{
  "hidden_size": 512,
  "init_std_qkv": 0.0248,
  "optimizer": "adamw",
  "learning_rate": 0.000669,
  "beta1": 0.95,
  "decay_shape": "linear",
  "doc_mask": true
}
Each number is 128 + 32 x the weight over its row's rms, rounded and kept within 0 to 255. Layers, rows and columns count from 0. The size above them is the row's rms in percent of the matrix's.

# layer 9 attention value, 512x512, rms 0.0311, rows 408-434, columns 128-255
size [ 75  85  71  83  73  77  88  78  78  73  79  73  84  94  79  84  86  81  83  85  84  81  77  86  82  82  81]
[[126 169 119 131 112 118 194 157 180 141 103 106 131 116  64  79 132  99 109 135 163 155 121  84  82 129 147 111  74 144 135  48 134 170  83 129 111 163 162 141 129  85 119 133 113 140 149 182  80 139 132 161  87 151 132 147 151 113 167  95  97 115  86  94 115 167 103 144 151 146 125 142 131  79 120 119 129 134 159 129 168 158  99 101  91  99 165 123 122  93 164  99  96 127 120 109  85 112  96 159 153 171 115 131  95 108 112 140 135 130  91 105 139  84 124 152 197 130 127 186 111 136 126 154  91 140  87  89]
 [141 166 146 165 113 120  82 109 150 116 173 138 176 140 186 193 146 123 127 111 178 152 117 154 131 130  78 147 123 166 117 118 102 154 141 173 150 142 134 108 121 130 111 111 105 125 121 158 100 126  46 125 169  76 183 142  88  98 109 121 182 143 118 101 127 161 117 101  91 159 166 142  84 130  86 125 146  94 118 120  85 138 133 160  82 202 128 150 138  93 127 159 149 105  58 136  96 140 122  69  93 143 129 175  75  69 105  81 138 160 187 102 136  81 163 125 127  95 178  90 147 205 154 134 148 173 113 114]
 [137 135 130 137 215 144 113  87 132  78 111 153  93  34 104 174 192 122 130 102  97  85 105 141 103 142 118  80 141 155 139 149 117 140 128  91 182 194 102 125 192 130 121 131 145 119 130 183 136 115  97 122 108 175 146  85  93 179  91 137 151  93 184  84  81 136 215 121 135 129 158 105 128 150 143 123  75 176  75 159 139 137 131 135 146 138 175 126 127 140 112 124 160  62 124 107 136 165 106 122  79 169 152  98  18  84 131 137 110 125 117 149 138 166 108  82 161 130 124 163 133  95  35 124 133 112 182  87]
 [105 101 165 196 190  85  70 122 146 112 117 138 114 143  96 103 112 118 164 154 147 104 167  94 114 106 135  61 132 121 126 148 183 163 118  79 101 159 122  80 209 116 118 174  99 103 186 134 158 132 109 126 159 163  66  76 101 135 147 138 129 185 109  57 126 158 206 160 176 138 124 163 112 138 153 115 104 135 111 134 153 161 103  94  79 164 122 141  73 102  64  80 132 140 115 121 149 118 129 144 133 206  47 141 118 109 190 120 124  72 106 143 106 142 154  53  79 155 110 185 138 145 163  83 139 117 187 122]
 [165 122 139 110 169 144 190 121 142 110 145 125  96 112 215 176 175 116 100 100 113 182 146 175 146 158 120 156 102 117 122 104 115  77 199 151 161 122 150  77 155 141 143 118 162 158 129 174 146 182  99 132 110  94 153 146 105  75  89 166 150  93 181 167 126 126  99  91  87 139 157  86 138  87  96 124  81 137  84 111  90 177 170 152 137 135 139  89 112 150 162 133 139 118 125 162 157 177 173  56 161 138 164 112 103 130 105 112 142 153 133  93 165 150 135 159 113  79 127  84 141 166 157 141 109 134 120 118]
 [151 115 121 110  89 114 117  83  81 136 140 141 106 147 121 165 152 132 110 148  95 124 188 121 143 151 142  80  99 113 109 186 108 138  78 144 167 144 140 126 187  70 129  97 180 137 149 108 158  72 144 102 193 138 141 123 152 136  87 145  90 124 160 187 115  77 137 166 120 157 178 125 172 110 131  85 146 124 129 115  43  80 125  96 120 146  92 102 136 120  88 172  89 132 158 197 135 133 170 110 118 100 149 120  99 124 117  66  91 183 135 154 114 100  69 139 167 130 146 163 133  88  87  95  99 101 146 186]
 [108 108 181  50 148 153  36 111  72 135 121 137  85 150 114 130 132 178 166 107 102 108  80  90  75 153 121 122 159 118  62 124 142 100 100 124 112 132 144  78 110 157  68 121 112  82 160  74 192 116 124 117 127 162 133 132 125 151  79 139 147 124 169 148  97 130 186 198 130 118 147 131  86 125  94  69 132 102 147 132  70 117 143  80  88 182 110 187  99 107  98 129 140 112 197 107 111 104 155 110 130 198 113 121 104 163 181 150 142 122 112 151 127 180 198 121 161 135 176 155  96  69 173  41 179 165 183 134]
 [205 178 121 158  71 114 128 105 165 100  85 132 165  93  76 140 188 158 119 102 175 172 139 153 146 129 100 173  73 145 159 140 149  97 139 151 153 129 189 128  51  88 175 132  74 116 102 192 125 148  71 167 112  71  96 165 100 126 136 144 129  87 144  55 139 125 113 110 108 133  60 123  97  94 108 131 121 130 156 121 154 126 132 107 146  82 131 177 182  91 209  96 180 118 119 117 123 122 109 129 150 138 139 106  62 150  95 155 126 113 141  90 161  78 117 155 163 106 112 169 131 153 142 153  98 180  99  87]
 [135 151  94  68 142 130 176  88 160 172 123 121 159 127 139 163 196 138  96 144 110 153 134 144  56 116 182 150  54 161 103 120 120  24  95 131 102 110 133 109 160 120 122 132 128 155 141 142 133 164 119 142  36  97  86 144 141 116 109 145 105 137 148 166  81 169 116 155 122 106  51  91 126 103 164 100 125 165 142 129 133 132 120 120 146 107 115 125  93 162 105 146 136 109 173 103 151 151 143 140 126 151 111 103 121 154 129 122  92 147 106 160 130 143 125 178 122  70 104 147 103  91 126 165  97 171  84 106]
 [202  95  98 220  78 137 129 122 110 156 154 103 170 127  94 123 108  88 157  58 175 120 108 134 161  91  89 181  83 143 136  87 103  78  89 140 170 131 144 146 116 179 160 162 176  89 129 113 133 180  90 124 119 135 137 137  92 168 146 143  88 106 100 150 110 124 157 135 156 133  97 111 145 168  64 135 145 140 149  97 174  93 118  97 117 111 119 123  84  80 151  87 139 119 120 103 139  85 156 138 149 111 154 153 159  62 137 157  83 105 142 105 124  36 147 125  86 156 169 184 107 177 173 165 124 119 153  92]
 [183 127 135 171  99 141 132 127 179  53 160 148 136 148 123 181 166  82  98 136 192 151 142 123 134 107  88 146 137 165  69  69 144  75  82 140 137 130  65 156  93 165  98 111  94 112 108 144 129 143 170 134 152 141 118 124  65  92  91 114 156 140 137  65  59 128 125 111 146 182 109  78 153  90 167 164 120 150 178 140 131  73 122 140 199 140 141 171 149 137 134  83 128 145 103 108 144  91  95 166 148 159  82 133 109  78 162 180 140  73 165  93 103  95 189 104 137 124 168  63 162 168 117 161 126 153 136  50]
 [114 134 126 140  99 109 153 148 178 113  87 148  99 109 154 134 116 160 178 167 141  92 141  72 185 163 187 152  95  99 162 146 130 182 180 159 134 165 118 148  37  86 130  76 144 133 139 185 131  90 142 117 172 130 144 107 102 157 107 148 154 120 193  86 163 121 107 152 137 118 170 132  95 135 132 133  85 138  50 121 130 117 150 163 142  59 148 132 179 124 141 112  89 105 186 175 137 136 105 148 106  90 159  90 135  71 111 148 120 100 110  99 168 157  68 139 188 134 176 128 207  80 121 109 137  82 148 172]
 [121 185  95 173 104 141 135 185 176 153 147  83 118 197 173 164 115 126 113 134 132 147 197  66 139 139 145 144  82 129  98 137 142 166 150 173 106 113 122 156 142 129 125 113 108 172 102 130  60 153 182 135 206 132 141 172  87 106 151 140 128 136  96 111 173 105  61 150 132 141 154 141 143 139 148 173 104 135  73 102 175  63 143 188 203 122 148  99 161  82 119  95 167 146  78 120 173 148 121 160 103  78 182 151 138  70 163  92 124 128 117 124 136  84 127 143  75  87 104 168 156 180 179 158  96 139 141  92]
 [122 110 143 109 111  92 224 112 145 145 178 125 152 148 137  66  93  90  26 104  71 157 139 164 111 108 134 168 116 131 124 118 139 144 157 158 176 128 135  96  91 100 111 133 210 160 116 132 135 135 117 110 100 142 169 107 128  79 147 110 104 130 154 142 203 174  48  69 120 113  96 141 105 153 145 130  92 120 126 141 155 122 127 170 178 147 121  42 108 117 126 167  76 145 173 194 157 119 150  95 150 114 167 117 128 158  81 107 128 136 143 137 119 152  89 157 103 137  49 172 129 115  79 172 122 158  51  90]
 [152 184 122 160 130 111 112 176 114 179 126 109 103 193 175 147 121 153  94 111 114 136 143 136 185 132 130 134 138 166 148 170 143  79 109 127 130  72 103 186 147 131 159  94  95 115 114 135 125 120 120 142  96  91  95 111 142  77 110 175 113 111 132 151 120 127 175  77 114 150  66 135 155 152 200 160 147 111  78 119 158 119 125 178 186 141 100  84  98 107 108 129 188 116 136  76  95 112  98 131 145 119 111 136 165 116  85 124 151 128 164 101 147  54 172 168 134 139 125 122  89 196 146 100 106 109 154 129]
 [ 94 168 118 101 135 107 182 110 131 164 132 148 116 116  73 122 115  58 133 170  94  76 112 131  97 135 160  96 127 158 104 175 111 145  90 158  19 129 124 172 131 116 130 150 186 157 120  69 110 120 148 119 151 117 135 152 165 146 142  93 103 162 131 155 196 133 113 172 153 173  86 114 156  76 133 112 138 161 123 128 150 123 125 117  98 105 186  73 110 121 118 166  77 185 138 183 115 138 161 101 123 109 138 164 154  99 144 117  89 103 123 183 138 158  93 142 136 152 173 171 144  93 147 163 150 101 100 163]
 [146 172 148  92 128 128 105 164  65 164 152 115 145 146 142  89 117 155 140 172 122 132  56 121  74  95  73 157 162 106 123  94 115 155  67 155  93  82 117 139 130 124 143 168 153 123 159  88 200 126 111 146  56 180 183 115 139 148 123 181 136 142  75 177 130  92 147 173 136 107 135 188 109 137  99  95 109 114 118 113 167 150 135  85  71  95 113 147 113 140 132 105 104 134 127 133  73 108  83 109 154 160  81 158 144 155 167 130 125 129 129 115 169 166 163 133 156 157  95 131  96 113 156  77 146  61  70 154]
 [198 131 109 135 102 154 118 189  91 203 148 132 150 160 114 143 105 153 158 140 128 100 121 120 139  97 146  83 119 106 137 154  96  98 125 164 117  42  70 221  92 145 173  56  74 165 131 109 139 148 141 141  93 107 127 145  94 155 126 149 122 171  67 131 152  77 181 161  88 139  99  75 134 147 171 121 156 153 197 103 153 136 180 144 109  98 140 151 136 119  87 136  82 149 117 153 122 124 105 105 167  46 142 116 177 124 138  98 162  99  94 126 129 115 120 142 131 108 178  90 177 148 141 137 119 104 169 125]
 [ 50 126 126 161 163 136 107 140  89 157 157 154  45 133 121 140 174 131 176 128 112  91  89  91 101 124  91 120 164 155 177 113 153 147  82 147  71 190 144 106 133  68  58 124 192 127 108  81 176 109 148 153 137 164 128 108 145 123  93 131 108 121 167 142 122 133 148 139 138 158 170 185 149 144 136 110 133 105 101 111  87 104  97 167 165 117 153 158  96 135  87 142 118 144 163 105 131 107 109 162 128 150 128  91  99 134 132 170 108 103 145 127 132 182  82 108 162 171 122 114 158 152 142 130 164  89 123 114]
 [ 79 111  98  87 150 144  92 123 116 131 105 150 113  95 173 127 179 153 158  88  72  33 109 155 108 158 192 137 134 147 128 166 134  83 108 151 121 113 112 109 127 140  91 114  64 122 110 116 174 159 184 162  96 171 117 127 175 167  82 163 123 155 107 202 160 110 177 175 130  99 110  99 132 112 119  95 156 130 201 140  62 118 104 126 155  81 107 134  72 195 119 189  94 146 153 190 138 109 150 130 142  99 154 141 164 177 149 133 138 169  62 116 116 131 137 147 184 105  72 104 130  87 100 130 135 139 142 134]
 [ 92 133 126 160 173  90 188  88 192  79 133 123 111  87  89  79 177 113  89  85 101 107  86  84  81 130 123 189 110 138 104  83 123 177 128 127 140 107  94 164 121 110 127 129 141 148 156 179  95 168 174 170  71 183 138 105 150 130 159 138 142 154 107  93 126 119 141 159 143 143 157 142  97 131 133 126  81 126 148 126 155 146 125 134 119 116 171 127 136 106 160 109 107 166 108 197  90 145 106 122 147 122 117 109 110 110 113 101 143 113  97 105 104 141 121 112 168  94 129  85 141 143 101 138 158 154 143  82]
 [ 82 154 185 167 120 148 168 154 109 160 115 105 106 116  77 133 166 113 170 130 125 102 128 130 124 112 167 102 156 158 155 195 123 194 111 101 120 111 144 170 127  95 129 138 151  54  78 151 133 117 120 137 113 212 160 108 139  83 198 132 164 146  90  95 141 124 164  72 142 139 141 147 132 149 162 126 159 112  88 111 116 120 150  81  85 142 106  73 126  90 140 116 143 121 164  91 104  89  96 140 121  79 121 138 142 127 127 167 126  97 104 163 206 122 154  79 109 128 201 154 140 158 128 120 140 104 191  80]
 [130  99 134  77 151 113  60 172 155 109 136 113 137 115  74  94 179 103 199 151 106  57  87  95  78  79 129 131  68 108 163 136 117 195 143 113 119 159 101 107  87 162  95 110 197 161 178 147 149 155  99 175  98 186 145  91 118 150 160 108 123 107 134  74 109 149 181 162 115 106 152 162 102 126 141  56  84 164 131 127 148 145 117  72 152  76 163 153 140 127 121  93  95 153 168 147 115 171 131 149 169 159 114  88 148 108 118 148  97 111  71 143  91 199 100  68 116 115 115 138 191  91  96 140 171 113 110 120]
 [147 141 164 130 147 143 130  53  71 135 174 143 132 166 126 152 207 167 148 119 128 138  95 141 124 140 164 108 118 122 118 156 134  86  76 134 152 125 168  71 117 168 105 127  89  80 140 125 140  63 120  86 145  88 128 128 124 148 111 158  95  89 139 155 150 166 116 102 140 140 163 114 129 129 127 140 118 117 140 148 119 144 166 105 137 138  92 115  96 135 165 138 154 118 158 116 142 144 200  98 105 174 101 112 124 166 140 131  93 170 114 113 133  67 154 127 102 106 142 164  56 107 101  95 139 156 157 160]
 [116 133 135 113 133  78 209 202 152 104  55 148 149 152  95  78  97  92 115 148 111 191 177  92 116 123 112 115 167 141 150 132 137 170 117  68 121 116 141 194 144 155 107 198 165 126 120 149  80 111 133 106 128 105 131 131 141  70 127  98 123 158 127 131 193 107  95 161 156 127  94 112 126 120 142 130  89 147  89 151 173 104 119 142 134 125 167  91 139  96  92 114 118 154 162 121 140  96  94 153 122 124 107 112  88 145 179 140  75  99 125 141 138 117  88 152 120 143 124 124 140 115 153 140 130 140 179 131]
 [ 89 135 137 107  88 120  91 149 167 125  69 133  88 106 148 116  86 187 104 138 126 136 178  67 150 120 105 142 115 105 150  98 134 176 150  97 119 131 121 165 117  97 135 112 128 138 144 119  72  95 157  97 158 131 113 126 129  92 106 123 103 112 142 173 145 118  97 170 124 121 159 138 121 112  78 129 145 117  53 134  70  83 129 118  96  87 109 114 138 130  96 195 134 110 120 192 138 169 141 125 127  59 147 125 173 138 101 132 143 201 141 116 163 148 108 136 149 114 140 187 158 127 125 141 143 105 123 194]
 [137 166 108 100 121 117 132 160 151 139 152 141 136 135 138 128 154 109 158 171 176 133 168 141 121 116 142 104  72 114 113  71 124 130 120 141 134 116 111 157 148 114 130  47 107 180 163 159  99 184 136 151 104 128 115 153 146 149 156 115 173 166 119 133  95  98 172 169 103 175  96 142 111 110 165 157 120 182 124 146 131 127 121 120 168 114  94 143 143 177 228 125 138 100 137 115 103 130 149 175 130 122 111  90 105  90 163 117 148 181 116 151 148 134 183 120 115  95  79 161 144 126 106 184 124 154 153  94]]
# layer 9 attention output (transposed), 512x512, rms 0.0334, rows 408-434, columns 128-255
size [ 80  85  73  88  73  81  89  82  80  74  84  73  82  94  83  90  91  86  85  85  89  85  77  90  84  87  84]
[[101 131 175  97 138 101 146 125 100 204 182 141 164 142 123 110 142 112  96 161 114 220 158 120 141 152 152 131 137 107 173 146 141 124 161 159 115  76  57 130 139 144 153  87 163 155 115  79 124 130 107 152 104  71 143 140 107 190  96 154 203 122 130 153 131 200 105 119  77 135 138  71 133 141 140 162 185 158 146 177 138 149 142 123 116 130 108 106 165 123 149 132 134 114 191 118 138 168 118 134 180 108  86 162 102 137 163  77 136 145 197 113 136 133 102 162 145  67 123 135 105 177  89  56 164 117  65 117]
 [126 145 139 155 117 153  98 100 122  86 128 121 121 114 101 125 131  71  48  48  79 122 145  92 141  92 139 111 153 103 159  77 138 163 110 116 205 169 174  95 133 147 171 116 118  66 126 167  94 121 136 136 179 130  87 153 153 135 185 112 142 123 161 115 120  72 130 107 122 108 109  96 116 136 114 147 107 119 144 172 149 127 111 115 166  81 112  91 113 189 105 112  90  88 111 143 121 120 163 159 164 127 148 116 161 119 140 118 112 115 120  99 169 106 136 174 131 115 182  92 102  90  93 144 170 178 147 124]
 [156 184 188 120 142 108 190 106  95 152  72 197 146 147 123  71 150  74 166  94 138  58 121  82 146 171 115 145 135  92 140 211 115  74  80 142  44 130 112 116  83 106  73 177  84 145 149 147 153 145 121 153 132 159 188 119 152 153 132  98 142 152 163 120 103 171 117 154 137 114 149 155 129 154 106  77 140 117 105  81  77 146  65  74 121 155 177 115 137 167 161 160 158  76 156 161 114  99 148 172 149 105 101 181 124  89 185  94 116 127 168 107 133 176 108 144 167  98 140 142 156 108 141 109 183 155 120 102]
 [119 123 125  99 104 118 122 167 103 138 151 160 146 136 102 131 106 127 129 144 133  83  99 114 170 136  97  83 107 111 113 197  52 104  97 135  92 140  90 174 110 107  82 123 160 133 130 120 154 133 117 130 135 159 153 117 160 120 120 118 151 153 115 152  97 137 119 177  57 133 151 144 176 108  97 180 124 168  76 103  66 202  83 122  74 172 160 129 135 143 122 185 144  74 164 101 207 165 116 216  87  81 132 160 107 136  73 101 151 172 148 152 129 174 140 138  80  58 139 143 102  98 118 138 149 106 146 128]
 [119 169 155 168  88 117 135 127 109  70  75 143 156 128 112 155 164  40 146  93  90  65 109  99 108 110 176 139 152 106 145 139 173 141 115  95 119 169 117 104  80 148 105 161  59  99 127 151 111  97 147 106 138 135 100 161 171 169 173  96 153 171 164 110 136  99 103 142 178 109  77 134 114 139 151 142 155 112 150 136  92 129  85  74 169  95 138 118  89 198  99 137  92 106 100 156 104  76 126 100 178 158 103 169 104  91 169 148 115 128 100  76 168 111 114 158 125 139 190 129 127  67 147 108 145 195 140 122]
 [190 116 115 140 155 175 119 142 139 120 129  21  66 129 137 163  85 106 189 137 138 132 139 132  96 126  96 123 100 165  64 160 109 145  92 110 132 144 167 161 140 140  60 168 113 106 168 163 107 132 154 130 130 153 109 113 102 103 113 134  90 156 104 103 123  96  57 161 112 113  88 136 133 140 145  93 160 104 104 137 117  78 123 125 131 139 129 115 118 120 109 132 107 156 128 112 174  61 141 112 106 153 115 146 141 111 125 205 186 130 165 180  84 110 152 147 110 133 143 129  94  79 163 173  96  93 154 144]
 [137 108 121 171 155 143 154 189 132 106 125 143 120 150 162 123  70 182 115 119 135  43  97 154 126  55  52 158  78  84 138 185  73 124 151 128 110 103 132 172 142 151 117 178 160 136 111 151 130 159 143 102 157 147 118  98 123  93 105  58  96 155 158  89 112 129 102 160 111  88 128 124 129 143 148 136 117  83 128 111 111 135 124 119 119 131 118 134 132 133 142 164 166 115 132 162 127 105  95 131  88 127 180 180 123 148  52 174 160 156  70 153  86 127 145  83  55 156 127 100 109 129 124 224 164  95  98  86]
 [133 131 131 189 109 157 206 105 140 121  89 143 171 141  86 132 189 105 116 139 141 146 163 107 107 168 132  51 135 118 174 135 127 115 142 123 155  79  82  84 157 177 192 158 125 120  79 145  96 100 131 164 123  59 113 135 110 167 162 141 153 134 143 184 147 144 189 131  80 152 143 129 108 115 117 157  74 145 175 145 111 127 111  84 128 106 120  75 152 159 130 108 114  99 153 120 138 159 174 112 167 143 121 191 196 113 198  90 152 175 142 131  86 141  73 133 155 110 188 205 170 121 118 122 148 185  67 120]
 [153 141 151 152 130 170 135 121  87 125  86 175 143 142 149 108 154  36 123 157 148 113 114 116  81 159 127  99 116 127 155 140 147 146 126 109 110 140 149  98 116 113 128 163  87 140 111 102 108 117 106 101  95 116 105 139 146 159  91 112 210 169 195 127 135 129 164 121 152 142  75 110  87 101 152  86 159 142 126 137  82 117 128  81 112 172 158 105 129 139 152 145 155  78 133 147 103 104 142 132 146 133  64 152 126 154 164 118 149 127 171  37 138  91 105 133 160 104 130 166 162 129 149  60 128  99 123 167]
 [121  95 129 131 170 143  75 136 134 153 158 100 152 111 128 132  74 212  86 128 124 163 115 125 133  76 168  57 129 117  84  65  69 120 176 152 218 142 115 132 188 101 184 188 120 208 145 153 207  86 123  88 165  61 139 104  86  79 135 134  72 126 134 113 118 150 131 103 181 153 153  90 124 114 175 155  98 107 118 113  91 122 135 134 123  80  90 167 120 136 108 122 126  87 128 154 178 106 141 125  91  91 116 130 106 106 142 134 162 192 108 118 176 143 160 116 122 137 101  88 108 198  97 168 138 123 149 158]
 [126 120 132 165 113  79 113 126 150 175 213 129 186 173 118 103 169  95 116 108 128 123 164 138 126 145 128  83 125  76 117 101  21  93 151 109 120 112 117 109  90 115 146 161 163 146 140 144 131 112 128 124 188 107 105 119 143  96 160 182 178  57 100 145 151 124 181 114 133 119 158 106 112 122 122 197 146 204 117 127 138 142 119 146  88 157  66 121 137 131 144 151 187  30 126 121 128 158 136  87 112 126 169 117 138 130 159  43  89 100 163 107 130 164 103 111  94 134  67 125 140 113 127 135 144 172 101 154]
 [206 126 150 102 103  87 183 120 131 162 114 136 137  73 125 125 215 144 173 140 211 124 150 195  78 187 112 184 170 160 128 178 160 111 129 107  83  82 113 120 146 149  91 169  91 143 114  90  97  72 133 125  98  93 125  98 125 161 110 109 124 168 117 161 127 165 110 118  81 128 120 185 150 124 110 122 119 142 127  77 105 118 113 162 152 151 131 151 155  85 115 125 165 161 154  90 117 103 129  98  91 174 130 151 156 128 163 141 120 129 140 164  46 147  97 137 198 158 114 170 185 120 136 125  93  95 114 169]
 [110 136 173 113  97  99  48  90 172 118 225  89 180 175  92 161 152 104 106 110 116 191 168 139  96 143 172  95 129 152  94  61 156 127 110 154 178 178 160 133 115 129 141  82 131 144 141  82  95 101 133  87 104 129 121  95 134 112 134 145 129  97  69 160 141  94 116 144 177 144 112 110 192 147 157 149 135 148 155 151 235 124  93 171 147 113 137 128 108  77 117 100 129 133 104  86 133 151 184 116  79 153 107  94 130 101 155  80  96 107 190 105  86  97 129 134 157  88 134 179 174 134 114 128  57 141 157 213]
 [ 98 155  70 112 129  89  57  92 122  98  96 101 121 136 131  96 174 127 131  73  79 150 124 114 127 142 173 162  95 155  65 122 210 137  89 138  92 144 120  88 121 108 125  82 157 116 152  95  75 103 151 119 110 189 142  99 115 144 143 102 148  76 153 162 125 153  85  95 130 155 155 118 132 154 145  98 152  75  75 228 186 124 139 118 152  81 127 129  92 114  81 115  75 175  72 153 111 101 135  83 135 156  83  90 147  86 140 147 127 194 177  93 150 155 132 122 145  87 127  63 142 176  71  76 133 180 129 138]
 [126 114 144 147 115 172 122 166 134 130 171 114 172  85  94 163 106  73 139 138 146 112 134 147 120 103 130  64  80 188 159  60 102 138 140 144 189 170 195  92 138 170 160 143  90 114  96 130 107 194 128 113 143 153  61 144 143  94 155 145 102 105  88  70 147 140 248 160 173 137 121 130 138  92 124 143  70 182 102  95 140 111 168 125 173 112 119 113 127 160 128  98 139 153 172  95 143 145 179 137  54 122 149 156 180 153 125 113 102 133 148 135 123  92 169  72  85 107 145 128 164  66 133 157 107 182 163 188]
 [135  83 145  86 111 155 102  88 127 121 139 171  48 144 142  78 104 138 155 188 115 186  97 163  98 164 151  99  81 159  88 116 197 162  59 114 114 115  96 125 131  63 126  99 153 125 115  82 138  81 139 126 159 155 116 120  90 145  91 176 105 116 144 144 148  99  71 133  83 157 168  91 216 174 140 126 150 110  93 180 126 143 149 168 100 151 134 124 110  90 109 127 104 134 167 121 182 116 132 139 136  65 101  72  85 171 156 148 160 144 242 167 117 109 153 120 172 136  76 155 118 152 141  90 102  55  94 118]
 [103 105 135 144 177 131 164 154 116 146 133 155 103  97 145 146  63 151 119 166 149 133 106 124 126  86 108 155 119  97 161 111 153 182 159 102 184  97 105 163 172 183 162 114 141 106 120 116 138 166 106  91 179 123  91 143 112 116 100 105 103 119 149  76 110 125  92 127  95 125  92 120 109 110 108 146  88 103 163 121 132 100 167 156 139 150 114 127 170 149 125 101 117 168 161 123 127 181 101 173 124  61 129  95 158 183  67 172 183 124  86 119 185 100 126 115 108 164 136  57  94 151 124 173 160  82 157 130]
 [125 103 136 137 102 135 114 172 139  94 136 156 108 144 145 170  88 171 111 144 160 119 106 143 103 109 120 118 121 125 143 101 117 149 160  82 153 158 179  98 159  99 135 145 125 136 113 119 154 140 145 156 134  80  59 115 104  92 145 136 122 154 106 101 105  78 150 121 105 168 101 166  96 123 117 119 123 180 145 133 114 102 176 122 123  81  48 130 154 108 103 116 183  91 119 113 110 144 180 112  98  89 134  53 134 194 110 134 145  91  85  91 129  69 139 171 120 172 121 155 109 123 182 131  57  66 118 136]
 [169  85 109 109 143  68 158 146 105 192 167 117 102 105 103  83 156 177 180 127 162  81 123 165 157 158  93 182 117 131  73  94 146  95 115 174  66 134  71 212 129 145 114 133 156 188 100  55 125 167 111 111 134 128 183 107 113  60  97 174  93  99 125 115 131 162 127 117 146  99 166 137 128 145 128 121 183  86 111  79 156 117 134 180 133 184 123 193 164  96 127 110 153 166 139 151  93 164 109 140  66 163 148 105 115 149 121  76 139 152 127 140 127 163 119  95 124 130  79  75 136 101 108 145 153 135 117 106]
 [157 128  97 113 126 118 104 156 104 122 111 111 105 116 182 170 112 124 152 130 141 113  91 119 110  89 126 161 111 112 188 153 178 105 141 119 128 153 154 171 151  92 101  80 144 166  53  85 184 184 133  92  93 119 114 112 132 131  84  79 170 157 148  77 140 190  98 170 127  88  55 170  85 143 172  69 140 100 119 148 133  97 107  99 128 131 172 163 139 150 137 151 174 135 102  97  73 118 121 129 138 154 104 116  91 150 130 158 201 132 112 114 133 115 101 153 139 145 130 173 111 114 125 158  91  52 135  70]
 [100 105 132 116  55  30  96 140  96 169 148 145 133 151 139  77 165 105  97 114 121 149 150 162 117 150 153 126 167  84 140 130 136 154 130 174 121 116  80 103 129 128 123  38 181 141 116 114 124 105  89 112 145 129 133 104 150 138  71  87 197  89 106 174 157 167  73 109  89  99 129 129 151 134  97 163 160 150 120 155 162 142 137 133 114 106  99 107 137 127 135 146 146 122 144 125 100 177 106 119 140  82 132  67 146 159 134 118  87 108 186 104 160 118  71 168 169 131 105 169 106 131  95  55 112 174  94  92]
 [133 113 192 109  64 126 120 116 127  93  84 135 119 166 141 106 119 206 145 125 165 142 117 113 150 112 157 111 147 114 141 149 169 103 128 140  84 127 125 135 124  98 145  95 143 159 108  94 198 129 176 176 128 138 133 159 134 134 170 115  77 110  99 107 127 186  99 148  88 141 175 130 190 142 128 148 121  95 141  99 154 180  69 100 103  97 110 163 109 122 135 131 118  93 108 102 161 174 113 189 126  63 160 164  77 137 126 101 156 163 111 165  92 142 140 151 136 127 108 168 156 151 130 139 131 118  99  86]
 [143 137 144  53 164 106 140 104  85 146  68 180 111 142 147 149 155 178 123 163 171 113  86  97 116 182 129 179 185  97 107 187 162 140 156 112  82 142  81 149 116  47  81 152 135 165 150  88 169  91 116 162 103  90 168 109 130 123  87  99 131 165 128 193  70 161  76 133  87 125 102 153 123  97 139  92 185 137 153  82  60 152 102 124 101 124 155 199 168  79 134 144 159 126 103 148 109 107 109  99  87 136  92 120  83 112 125 127 178 153  88  75 131 175 121 165 174 152 108 108 124 171 130 115 103  81 108 115]
 [160 150  90 181 153 140 111 155 153 103  60 121 125 118 132 125  90 131 115 116 101  75  95  90 128  44 113  89 114 140 141 144 132  87 100 112 159 117 152 149 157 126 147 182 124 172  99 136 144 141 158  88 130 109 141 151 105 106 159  70 122 117 157  97 135 137 155 164 129 137  89  88 101 138 138 120 102  91 110 125  96 119  63  70 129 131 139  99 110 154 111 142 151  97 129 141 132  76 106 139 160 119 160 217  44  53 114 177 180 175  71 146  71 129 131  94  98 105 173 136 128 117 145 188 172 136 164 124]
 [173 121 208 113 100 122 126  81 106 159 145 185 180 127  81 112 144 116 178 133 151 177 132 187 137 167 128 111 115 194 136 130 142  86  75 178  70 121 112 113 106  82 117 139 151  87 122  87 102 142  98 148  92 149 124 126 137 140  98 185 119  96  95 142 120 139 145 154 121 147 125 146 194 103 105 122 133 163 117 129 160 175 170 134 106 139 121 130 118 104 114 120 130 193 183  97 168 105 113 137 123 130 116 129 157 113 155  83 111 131 190 105  84 171 132  65 172  98 143 156 188 164 116  71 116 115 106 161]
 [166  79 180 101 155 159 172 115 117 147 150  81 132 103 115 176 105 108 236 148 161 135 143 145  93 156 100 176 150 155 134 141 144 157 131 152 105 107 139 108 127 162 106 144 113 103 166 135 105 159 105 146  63 193 129 163 141 169  94 162 107 152 111 100 105 127  70 125 126 111 107 136 153 153 138 136 124 126 152 133 174  94 136 192 176  97 155 117 109 133 176 131  82 208 162  70 139 114 110 143 114 168  86 136 119 132 111 158 102  57 225 194 130  69 139 154 139 137 158 161 123  80 144 137 118  95 143 155]
 [114 165 218 154 107 154 160 141 122 179 125 148 131 122 124 146 101  35 152 177 154 152 126 141  64 142 158 138 143 113 157 131 107 131 193  73  99 123 152 110  75 163 119 141  75 134 136 122 116 141 103 135  53 103 103 157 187 148  93 125 206 149  88 161 110 148 175 156 122 114  84  99 138 102 161 138 158 240 138 125 148 123 158 115 142  84 126 115 106 171 150 133 161  80 169 109 139 181 119  98 112  82 104 143 119 144 162 119 117  55 162  77 154 123 102 153 140  94 109 174 136 131 144  83 106 109 138 198]]